Each number is 500 + 50 x the weight over its row's rms, rounded and kept within 0 to 999. Layers, rows and columns count from 0. Numbers have three digits each. The size before them is the row's rms in percent of the matrix's.

# layer 3 MLP down (transposed), 3072x768, rms 0.0268, rows 1217-1242, columns 128-255
111:529516482545408502519512497579501468467482552427405525501516466448465545535484587523453465466505601561494488503432500349469530525473476562464503559549463556449474584380513504588525431417505509544498521372584483487620596643575559526409463404434471477523523504460575518531451475534553484517602518496504494428524506411458511537451583451538472471518572376454498553436535385510514544408506
104:537538521523551530554465445568449479521528532507483466440503511534519523612491513536554449548509519470485407555586533451512411470561465508497481556512536558512525505441524559411540607520418534518491448544572433478430626497473451541445551503428496495479521472534533463406448510523606519420579429391561496490455498482480525573464625511420554436475518555511427531455430524512511475531456
092:522552454505462579499479472549546443499417498526489528503578495485439526519495500463534602464517569572546499454472440503471498405417540566560457519537514503437574459541510536449492474482427509486483522477429495489525475544420494557572449470554410451420497458393482458496458478503458508455459438511427502571482471513491460498600411450536464443497481448488540455503533518472437503477520
099:442534472470513500512497494493521503546326513510423448548508540540505560502496503431580521473562500440513489529550477510487479539572499491468581431478532519503457475490528430551485465477499519451536502499488480514490500510479430439431463476522554520465463499494429465576479536470527443508574626556508460503503456620452542549475523510520479550508461423530506544511531445486550496547494
100:550586508490523526504403486496434537472451551558542519541521480562570475561469496497363495558530536570496433513450537499455555500476549497410463456497522535441523538451513525440494462612484617495488393443518486524510389385566464618454499464524612497453444491403528446598499654479515449484482501519504516412483500489510490410448438459418471384602531618476460405499528492468491499546411
119:569482472532430483556509474466470488484602487519530505441466438532513487474468630537489530456535459485529479455480460443483410505517430422484399503489535489490516456497456518477574503509577573576457526449471530533494437559564559518464492436530493632492504594566515505516539581460507484428474552433534588456394564415455487519534486465519585416454559401397535509481461494466513512524485
105:454481504497471602424571513561555549491469458488503520581548461554559520448525482471549661516528467489580512460567407580461486494493502532462525517491476533532593509477478522436495555463460486454501453482349436494388523553478542490526454451566542529487493558508518532466544473561537499583532572617537502452515548615419545453562621425555565534498483495518471528449515533486514430539538
095:520516514535558485480477503491506476546496548485588435486503504470597423558457607613579613465632493522476495422549431532463519495563542588525457452455393532539575518528575495528383438474550515598471444383497503521465494469514518461506547520496465427463515451464567506610521500430534457583438489488521531514555481574519454456569532585441428374652539435504556489425481486362517526617508
107:465488489502481525484498520547548475593502523473527406470428502561493493543521511436545549509636455490542480564614594507463441414410512515490549541489487477439467479480513410588510410466455427488535599578471569506533503486497537489481473517493491466483521573455558489556461559597520454406461482436473536535530501454496515462480490454547491533543451441501567511454593483475437425488477
105:567566460355458530530509499587574571439536485525485452548457504520470549510544495561463397497493483452458461435560522584512602563405486445595482547458473455493512434557577462411516502583546554408479577502551529486446482469480529428529501518577481446550483515606497538519508515499550490535487541504444488588546463533464434576485514465587478480476447471519527502479538590528546511492487
098:479518490509531479433498455534480528354481525567514466515558510411437560471499503442572558506469520481368596579518601483508516527439482503541471469543587482486481501485400496536581560435549499501492502394474421489416441505522619489491379477521451571512520473421495557493538403503490532514500518436477601493476475480441494588466460599498511507438480481515529512481469539451525540451453
086:430553478433392508526523452557639547553555540445380488515498517503547506500498560485461509472520517574459505518424503454566489528476497491587543505527579513384424470523529419471537485447591562422540524429510537491499495437508502407400482494494416575577555572482443438564544488556516482513531461464454498548489454607506466458499480436524461478485482519442570551441533547550550448472545
093:514488508426479421514429509540527465441581436480537497470496405437607533564379524487460400500579486432540484510459485486553507538422451575458536548479490361523504491511570518513543536509450522515450454408425431464541587536493555522561494452543511545507498436559566464482423465490595507548480503501506521535540553495490401470341522454553526512514531420475577457407490479456403412399440
093:493545532415436555460522559562506417582488464539496470462577478471520489458430550472528469449522543509504493517427541609450556457587412471472430530456459458491434486512525460577435432460524453441539496548551552435423478440605522567462637558397443514467492436466607565560519491534497492480518485430564525497537507463526535474598452475474528463543449558494452514451446496484515460450514
112:443530489443442532483639470576530502507520486500487492478598562576534530508498448534583505458484553535462471471608467472559478413502535517392511555628496483545481529442559425525461495508504424531502462517445478518532446590554504427496526467508571419496512498540625455476456560567532487471463569500478503489499437498519492472441468504536528522440515524491442501490503487448426437458591
101:555409557520498568468461516548489455531415451576406429582476387497475464496463496476533503542519529555490501511526493443565499479458617465509594516509625509495566497509451474538611444568514446434495486390525452541581471508558534415548463474536493536537479546488460464532429521522479446595491462520541473512546431520485527503567486413466470480454546491471549586423496532516536436545477
089:442460454512504447530531491595518542514423533540505532487507619527527544514378456513507544529394446559568525449427510513532422565562471453460611477544547467512484510480431430565541526424405544420422454537453449477457525424458457470546531523633473593492505591540508537555446581522500526511511510486552572545402563547457533550507514527536484512477581451461516493535480502481581441499489
091:631533425408607541488563456514502505529444512437496548450500485451489472466479542465583531502368569515474540467484522487558546537511537488522455456439408516495571483511538503459463457499571394463496494460565473536438576543419570581470488496495517439468512482497655433497547468516627470438479455538560481536513483546550553468482491432524572463574470462504582513466512585497425420450525
152:486521549470472480545572497550546519505534516494480578423473621560417454566542555501437477529485583467466512441488501552556579507529506445501518489425568442639551520485518554486510464454535360536465512479528541464530537470418544560516558475510449486522437479487474497484526594504476499480510569513571502470475464494557495609498507489516527544471460566478534572480451507479424512463605
106:502482529456542585517489492561464470548452481536484520442520544511465539467466496436528482454475434577500460433408589499519573521475512600572502502529471569456459546428519488493514511598418493541463425439590485436513575523443460503505510411494495520477515525533519472516451445499577432475526510489532466472493520464525555462558474449508453454488424475514464476594475562454551507473541
098:464508480529484552518466463460440521521547515484455530575550537561568474472528498532568494463527556592406505448443532549567586487619503515458453481523498506418492508457423486472548514566484497578495552503511546464555606545452459454523415554517523617474474506466482491544523515416549492519510552556577510514519492572546472446489457395510473557510526479438558518422461534534469418463499
103:543439443438418571403464464502424568393433579471419480485594424520550506596493481475409494528446474508562454449497545473523422569532426508444524478461575491491379482494519529513522486522428444548490506534439466406483474548467547543524492524447561508478566500447480505482488440491448483468509529590508531443500409478504505504426499573476506488460511540502592527422470551577434555499458
111:461502413517458510502514538462593457487476528528488518508477401552523472508424468493448482507541514497439483585504503566440594457455509478541547560512449468473496546408576522514515474510425458534542470524541420599491595523552497475431518454458485482594529439543517393536527522521464567520589503536498526524456561591418628496563543456549560491496491580423577486472584560546475540413480
094:474556491509457456508423526443489548531493471514495559501522466511530509465533434447455519467556551539447440503521487632507440537460489543586433510515422441503464465490432550484542484480536520492543433501504544572477530456457545504509463529471483526660504478516508545517568530579518514554552397612439445475471531483498534570382500475489481522517518514490521500505477453473527471582494
084:584469429525553454500491516476435486445522528559548557476521495507586540594648510486551613458452479377544517508500487498517475494536493520564534508497506533435449451507538407568457482502587510552552478539468470591503589516499465511463501472424481476439460504525469504504551545533508530492516474562507488474426502414522500498543509548490533495558490643486517480516427566497372542392405
092:464596556531471463535476504498473476507497499430522546476530475545454494510474524383512591481487484537522460592505466600542520416480472410578472475479457562514505512470472572512473436569437510400546511437500485447514486531527476516601462440438561555577519464499473524533553515547505516470411441418561500444525500533545609455542473469559526471489518563402447574510486507509492532481533
# layer 3 MLP up, 3072x768, rms 0.031, rows 1218-1242, columns 128-255
102:558540485465494516559538469521511522561598513477443481467463554448553481448464514466478470461520510454421479548468487577562543485598409570443511574527425468488493522465450506481460481465506603298595544460526490482535487498525524542496471431500523527495539582494536528496483470494475520467529513493472511539518516490566492531609537464421492433493428438569390486525543426496606496604453
096:498458531475453475506547497480437465404521426539463513496548571466616528444514432506449506483447546417520385460475555498481511549477529540524528501451484472457507421439500445502483505545585455460567438469570498563525520434486594523560529476484581523488524529560482585462594483533483515494511418482523539545540412520577462434525546484450529494481498453435587449524464590492502453477444
118:507439476480513509465478500500475497516496597431475482629547522473566498643549516446464447497501489494562517480569523389459447490482430466542594453534562495524549527600525449549424566610466458593467545479399464555542502528478513522542496473536413507501373479506519485510571601442514533435504559365467505463446491526429451475576461564520509559465491457588453534494422456432498453487558
108:576487452419549610443467504373495555457548545530554560461523544523464463564524565423524559481502559562486502458489520545521445583499519480447495602506429502542562520411462462438431467530450562481544540419366534507450470369584539537458497403439444485487563494499448532503485457439551517443476505481526529459518493432440536552432496535572571521481501528512471454414534511520462476473447
105:557419546457517627527479396475501470618513422518529486545427546497490470519580424428432459385542441454507491527547525463520607475536488514557493552525517432457503501549533418471486508459523565488595516480629482529603494470549533502555432438476429591480472512501553480470467450444577462451504521550455524562461458572504508413489392478562548527413523498424551487502540490623541515601505
104:496455465488510454486487503414556457489555561419478440428425515485540504476465480443511499531598441439496461462441508490496468515515453484566465405390538479479515477471519503471452476476534529464583463617595472506527564428527486472538574418515562463514471496516517556549380390461504547515514444491467464458552423463507483563514542548465451454342506475556522475469510405532494462480582
099:554592444453532583462582480440488443488493486472535595469504541351508487471544446443528422518440510517414545475487496486450574539474481503532507478445537458552492441642476513415439469560476448460470518520479507496473535432476471459533441454472496483527457505499377461517468437507486487466447558518595501578546567535534503504603508496486520488499583515522494554459472549498494576522442
103:495526531566503548536457504582537462530594535482524444464483462480508450525533556457460423498425506405469431497517561463552562468459487542522524476484533512493481524506439473467410525510520527490578592507525568459516547460561499592464494493473502484526528544517449539487477592511469483542468466408459562565486426513489547521527393460511453484517499477589485546558586467429569450522547
108:467404540511555488559571542564577443404511586497567517519578495455583434464511478431488473531526453538456533481477472512460507527570476548559565508514487523610497425444552551540549499441471502543551561480429448560541527560543502519579523407540487453488540578533549493497486437467439390542543587521493493363465552514504583441499530555476494503514480487508421517446544493531487372546547
101:402555617479491487378507576493505506446476473583475481545471521573473480568466628450508482518444488507481469442494487361607502410487486524500476509606545486446479579507500429524500440460504569482432476517542447455496584460499492522569582524380554458501479526531491474496475392549524508573505505528517456547569600491488452581564480451445639569488446462472552443509467473516485471466592
084:581455559553474572538533514509469510442514514597489481475450534428355435535473475545480434472492538402568468483515545500450564529538486472496521542531483487528489550424527480625549567469521483473469437544435521483318517535491461484530478477523586470455476499497454474502487523514545525483371557503479497462479512443494479532457499593490570399422454506599607511511482483463487529564458
100:488498502556548522475495417465462469464557465460469524442534464516525484592518519466479384429463461463453454417487416459457524556480445552567444546432519519447521499456478510540481448517439511412546535538546544374498409430565454448581425567485499499570520516489393570477509490484578524447551527486446459538470420456547453524484477540568559432523477504572500477492578498534511518608435
101:610430457513538507522510468481472550527487526462482564452489564523559548469563400543409407402487523527378451503603528536444466471496413461493465441471509522523475489518495551478498448536576493477502496560536541542458550518595486418527484451520502473541524489489468582536356572483503489554523507463465545477429539545575450551515459477578504537507514409519381477558530477563500449480535
105:534449503632525513450514425496394510547555398512505547503548453475519500562492416520423501579433440518386508448505443482510484499468328472450411491484514430486544459514482498403497429511446591516461551458435489543587560424478508513502511487535455510594556505603516484483495484484435441480366499486510546454531584511536545544532391520529513503556517502602571418473592514519533513466527
101:553457592419555557501520470528515496407457530560480501454482447543568516480582635490435470564443473510524524492490468415506446481468507544535458571452503504545579505528506517490409518511419428497526523532500476477518489486501520449505523445519430444508575573440524520506481509571416431582522578459529462501587429483574539505482482553486497364505498537456568497450490509572440536505533
094:485484561516519593432491505418533548506526481583453543509538495529487463447497525442465508415550458541491502468483445507630562517432494541552540560514500454512559440488555568441432399654487545536432550536410602487484542516584571452462520501511464423534541566446494487460529542496534467415506502505551485425564553401585518507486436537536518573458475467507580526380505415445452496607448
096:465385487491461485495558474550435475410490480551481464583473490491493493525468558535495573469477454494492514416583465484529540463498490618521556541506522507482537524512529492562531554532512497448440706552396406464543497487458552530544455574529466572515614463523510492489546448489485509487477522459532521494484582476465471541562445546427556498493416432603513454496508524413509550516520
124:631435510520567595535509536506425561490560510527492496470531565445455421556465508476435432463467519466538575539575592561521566520530459517467524576529443520466474519538503345467528523499443559516448539449388478546471579498509411480492479432468469434475522480434581548412502495505582459448536520453609556448465529535518476510401518441517539438442459507517463507440466396510514482536472
098:520484476500522425442522514501473469527526551460481557458412368432524433512560557553500520547482500437490443486508514455533488509501499577504432511407563521449546431520461421558477494442525496607458538536517489491539430465479462494466564522511487524534598559418492471459432565438547502544424567512532449506552428427502470525494469463402499503458536409470445523557516538582458558413506
095:475490482548526491422534533430566471555499476487458579493437443568505517467507561489518484525498474452480437520485505533522465528503442494517479476484555440523472412484564450583385478565463512429555497575511510477445460412491468538466485455476487462603603527481466564546529510436568565556441548405435500465531420435596590505523561589462493525480496448521529551498490539502506466524572
103:469480459548546533445482475403472404478552502522487540430517467422501464490457485448478451519482467407489443571550560431492653527597444459568562577522587579503506465594491521519466449498481488436516471521480481534499515529507396480555449435475481463500544506533468455468471554439476371511519528380536532492558552483546526579459507454446537476433497472604516556499513458478533516441560
107:559452406629561580548517464431500469399520503461484526473487531455555467458457510487379512427445470515505480529560451484449481543486482505568508597472456510532495458490512561489500487524509584550454615500454463530483488458588438410551499518478534512533489586515571531525458580489462419432513477368459479464565573502580576441465398533506499599436548475560467424550637565577472417545570
101:495462557476481464525561453421489479436536586462514490470471533454586504461459503436424513516516567479533522481502556463554382476470466501494557498490540588540499513470463546518568529508551528484450552360440521440570503526554479511550465585610546446612525511499523570491540470470519424658527525540509553527464459440477508532503549573577579438461461513593539479454409479560548472616497
090:574570419438445592408437459484475507485488465451544510504519436516499489466443489565551510553484518572516519480589489553455592479526507551516503594447452477498562484518489484540548400523427449497416455502479582397496560516455521486501452529504560511496586485484396506502401476491517440507435571429521458518482629550559507537530507452504502467502413466537500484448459493441519462523621
098:557485466406492459577459458434495509483536436387470509522433532420511460513516497535497364592503506488433466542481418516470484557526534448523564489527517481498549581578484432426495481524559514548540581468455487441483622468462471385511494487442499542480457495487545495555461562488568419433492532496493449478504485418459508482513521450576487581351449382560536446524546529547524573430487